Weights of a small GPT-style language model, trained from scratch on English Wikipedia.
Size: 11 layers, vocabulary 2048, 14.6M parameters.
Architecture: rotary positions, untied embeddings.
Each number is 128 + 32 x the weight over its row's rms, rounded and kept within 0 to 255. Layers, rows and columns count from 0. Numbers have three digits each. The size before them is the row's rms in percent of the matrix's.

# layer 6 attention output, 320x320, rms 0.168, rows 267-319, columns 160-239
100:164163148090103167133124137154143212135112151146142107086163161119157152139086148123115167167107130119111105111170088167093129200206130143081110136098186111184110152120098105076159123146131135159179068131108115112117128128141146128072110107
102:139185097107177114097159125130148095153151141127109081117216090067102089173153111082099104103096165128154108154154086149112144144122167069117145105147062143076117141117183144169114117110078159103119152130123137067153168160082119191129085120
099:130149104095094130139120143198142137095154152151091207114111123133124066125090143169126109103139114091102109136138042183170114137155147133055148115170145122129120124158087089175125087096112154057107130107131116123133102099128097152117116083
099:170119097095147115179108106075119110092094065104117106098136129126120120079108104089131129137125166133094099130140147204093167137065125119144111125142128175134154127183152116139204139067173178136138120141114136154144154136122109126140108144
097:117156102169098138073124118125147107084098153158144127132101063201134072098053174091114117104107152118105091168130126139130127147148175055124123117150122164152167121125158158148121107165165095114180162112111092125186196114106147099138169132
096:121090119111194105188136070100165136092134136184080152157148119158146127095138077150104054175163184134108117134141154094105139131155072076134156104132106089112074093151103143117120096146125142150127143137111154092137107105101079129115131132
097:106136110140116083080095113170146142171111168148122192149187138122081121130135127147117073177136108110121156143133181163121151125203092078076165176121060078130081133174137148132117151143134130098100099145110076149111153130101128087106160157
097:158093092126068157140130121111125158090200089148178081171131113111122140106133151141144158118077170201139126104134111124110155168150165140156131114131119099148118085146166134131168117113126111113115151139178134086191131035106157196183050114
104:107165148121170122140104066098107102110133093156135149094071130092136097117116085129180125131114087083124163127108133138070124124086186107126157149113149111148203106169107154086150136187153144128087176132141057124105180126172115147171126146
100:143100134124124108128106067141196130073184135111133167121109102111096077094098103083033146151148151146189130145091113098183127140156148161159077095149146082075105102121136135137078157105152123135135154141134111139079132107105134139130132145
106:111079201111110161099120133165060136130179143141124155173121146149109091106124107142116119169107128171097089100024153147097153100081130138149125116151146148090134120079098109111099144136094078100147147141141129155172152127129127133202062094
106:192108092134128071069125120125155119120125141123147093134158128102093180153088112099087164113188179131083167173112093120185125128154135096094152087170166185112064128098127138104090166146101107189141139111182141127150119139084171174119099120
100:070075116176176124092060083102117125111164141119085165150152151109094171063124172122122117084088064143165202155089194113129142123098118174159171153122171134112101097127160142105063155127136137172093148098125139118091098149128148065100171156
094:128068127148159116098079122110121131156132084155123150208152129116131123097116134089134132168106162173163140139148102161135140125078100098109117086164192103092147156153127142062128192134099133142145126112122162129106126122129137177126097120
093:098209120155089107159068166122085091142104164215135078136148115144077087203154187138174084110108166118126095121152121140116181112106126083189117186139148092163167126130112171135197101120159131101090139107136112121067141136124117159144147162
113:132047130103112118049119119170121102114103145109118169140119107094142146111105096122118123109192100154115125131125133129146142107187129116074130195106078129163103167114141084125099126128131090157162149148150120145064122172170122116125133116
099:145108152164136136114137116109135148168095107091104139143106164119191155090092157072167111123113101129115144147075088083064140157158121114100178114154133113085137113176222167063149091078134172066071112122073162113173117096116139157125127133
103:150082086137107118065163127084163152093137177139106108064132121128115182088179178109135210106138125173122097168137155094129149138107163113133099098103108109186131113160083180163103113116158105107147089080127121077107175123147144176132126116
105:152092140128164181125165081103144056144123172137134189125139135142146108120109162145156111146064096173127178087118117132068121136212098136160125141143103113078145118100108121127139156103157122107139189104120153133165130141149131181117150120
096:085088121155139141152139128149104123130142166096122140151175094092140151124118115103115167061112191149169084115132163162104111090127148129118138145058162159059138128147123107090130173129152120136131082160151116143142129178106129134144170126
102:192115190135100092106098188116107102109164098125177130150119115177104097183141073122125210136158117147144126163088131073134133056140081128111164167139148107141127133140107083122108134134106131105172101158183086118121144112140125141122133151
092:128131148125136153104135127111111131139066105132129178075145167123134102124156096134112081160054116118130093156182113158105089160193179112096142144107150094208170137144135134116102128147100148110131128120104162154116173065190119139086124115
106:113171119098112099156175129103166120089135148145136129114170092154075162151098183080142146059131116140075124152104087111099163199099127086108179069136109132103111158156183129143123159172058095144119130146152134134133144144134127147121093156
097:110145133063120093141084117135111101137132134139079159127076168137129139100105146115126157189127131125046084154062079158118136153104117105100090135124075138094104111139120129204140138186127181132130107150104119141142133128174117108117136147
100:104136056100142144127141100103210122194184123141143153100183115093141143119109152153150158150145163109142107134096131170159173130075130134067151108109151179068166137127144161120161144104147116095120130091108141090131154070133141129156120114
104:093112108110140085119119197168117089114136149126148176154099131173176142105130134137160153194090134170159172101150114118159059151107109132155105176169143152126113090117131106094138093129089117139139119101113130148157107135156142143148164143
098:101125118146123115163120142189119099100130128109138150210095068119137125094135063131194128147132153104130142134148095103162141109125135149104111159173109093117097064110090088138114153147179127086130140125154072120087104116125159146146157097
105:135079170146146104129141156149111092077146101066128088150140091150189030085153129142198127152121155129139168098149093067109202079124120115129109129130084161149133107105116104051188119139185064140102143157141153149121117143142112109106133158
096:071140122186155136149125107151130140173073110132132121156112172112142071103159124081060129144148134131115146134113173124090118158118118063149144162114131130097143141099133078142131073148118141164173150102180144206086086091117123178167079127
100:158110168175133147107063138122139135098139146197128076121152069122134110177155157163143152112173125078105083112147117070131105128132160121129129088123069120112109146105117182154130111180142117103148176141103139125102131123142144111157090101
092:086080048147160104103150162094111118096100105137148122094164085097128156131132156023137133132091115132116116123119126142153117070125186099094148113101151098125102089099134117108110065121139134135150084103152131097131130101129196150100159096
094:161114180133170138127176041117084147121146098188160121131112160176191107158154084121144197126154153081151144098126155112094155100170134089142114081128147149163135167145144069136109092065153104125133169134136098128099144163136151130069123080
094:162136182117109139135115132139156065140082083063129145170057164159077154137127088118120118091078083207094079181092168154124069086114124090151179115082134085092088134119141170135113090122115098127163128129133139106099113109157145156187107133
098:151116157119087168160143153169132091067119104150134103160129082141144169104144099090124166143134139101105118105104096109097090188085104123124141092078163088164090132127069148048167052161154147157129183128094173125151124093136145120137125099
105:088125214140171120118077112139129119114132135123147098129105095107149115115142077090087180131174170148070198184123139095119119087165161107086053147051091088153081155126152090085141124123133077119142146134112087162103152162122111105137114115
104:131098138101101107166114127176176119154091112101111090052117158134135123177107098129118141121152114159122094139138143149080184129089112160097093194083112156122100052089150205136157116090125121147124153137173112148141088135125180136072161129
094:149079123147155202114164094114163111117159125131126148134094169073100128129126124125146095097164146060090102108095130123137108114134172074164119145203127087170091138127152092199204114121114083128070093115132097136134120167100122150108169194
097:189116126149168129101154076143137182133172135023128128128174113142151142120083125117126135092173202117152156139145121189137110147163076105143146095147109170098154110075167124142146086128148106163152124101159145176142115145161125130170150147
096:140137138098110103161153109122174127146171131133088139106150061155209176164146182104122114121077081131115167090121094151126147145044142145167083105161078115141162159023157158103071143161127141126069125170135122096174174117115160142100162110
093:106119177182143124090139168135122126167126159089174128131106149137149083110125119125067099088116108079084096140148170094128170100142102173159184148165147106114133132106119146164133132048090174133145112138102168155161123136165089164141113153
100:099130118139097082095134121153123159048176139102158143150149152120114163141127092118143139147126147083110122148109123169094090107124090136135149141126177152133145107125145134090139108147110098118156160107199119146127152105124134141175114083
101:104172132226123112143118111143184132133090089170151096163130151125151110121156103174120089119148102038158119142134136114164109144148139134111148142201133128175145128096168119109150120104161134153093130143131101063098184153194126047118149138
097:091108158120061172163182124169186100075131113155156116064121175078134178097068133179055120094149089079161141123107151119135162153174136114186130189165100127154081129115112122101141132153065143178150170138054118074116123111145150098151159069
104:142103180142142107123160105129138089106101151093161118076149125154109128195153112174128102130117128105115099139085145108103050125202092199100117242072155129129094159160211140149136079115113120109155122165075130147127125135181156094109113180
099:136074138139143146086184085097147142174159152083084160130104125158168126077135057135130104126144095148182102161099154060136157104147109096107132098084140135051182079109088088092110115084164147087131151114100108125093140123110131054094118128
096:120124119102116101130108067123139125131172156144161076212149112092112112105146162115091140170141126116134141090095082069145125144139102126105173068149117137117152171129106109146139153127120090106083080123103121084147081183121065142118148139
102:154080116100123139126156094149191104090173095142108121144094103134159092103143127054151116129157093162155148194101128113153102130072142176132087101171124169070126139128078124099111143139122128095140169140148143126152156097089170105103111118
099:172152185156124097112150154164081152130104127099168086136118147096130149086132215078148142143154126162115095153111151100146138112167087115113165078195103229128120159127184140111145121123175112139145093082088128113124127122166128194118125106
094:135098119131118133115146146097117143138171101174143134093175156143046162167098159165136046172101083129040091084122167159161158143149150113160098096157147169131171135114077149088092142112099154118116133087133147161127152146161138166097092116
098:135120124086167088138125177136143204160115107045123083133123111137131168085158182164159175195147176146176130175148142131138171156088105145127061097066160043118122090153150155056156137098144111171100160097123139121149157097123148111105099108
094:124091131105133133135136129160120164131098156161133094105154159068146141069093160229098068171114136130150121162155150170131141053148107110122150208128099141170137124156131132106141152108193133116107166164126117162151148120165111143100129153
100:183082128081133139111147070153106112136132109150176111093095073124092116134095109113104145092115104137191099185141118114092104123162129144131082089192166103148062104082143092177110154117107132137079157200121120084173141151071105132099103172
099:170102119143120093136077142135129133111142131111138151102142082143105105152092113116131173154127187162139133149106107124075131069092137176091128076175119055126166134110201135084128107108138158123138133116173142117167141156131092165132167140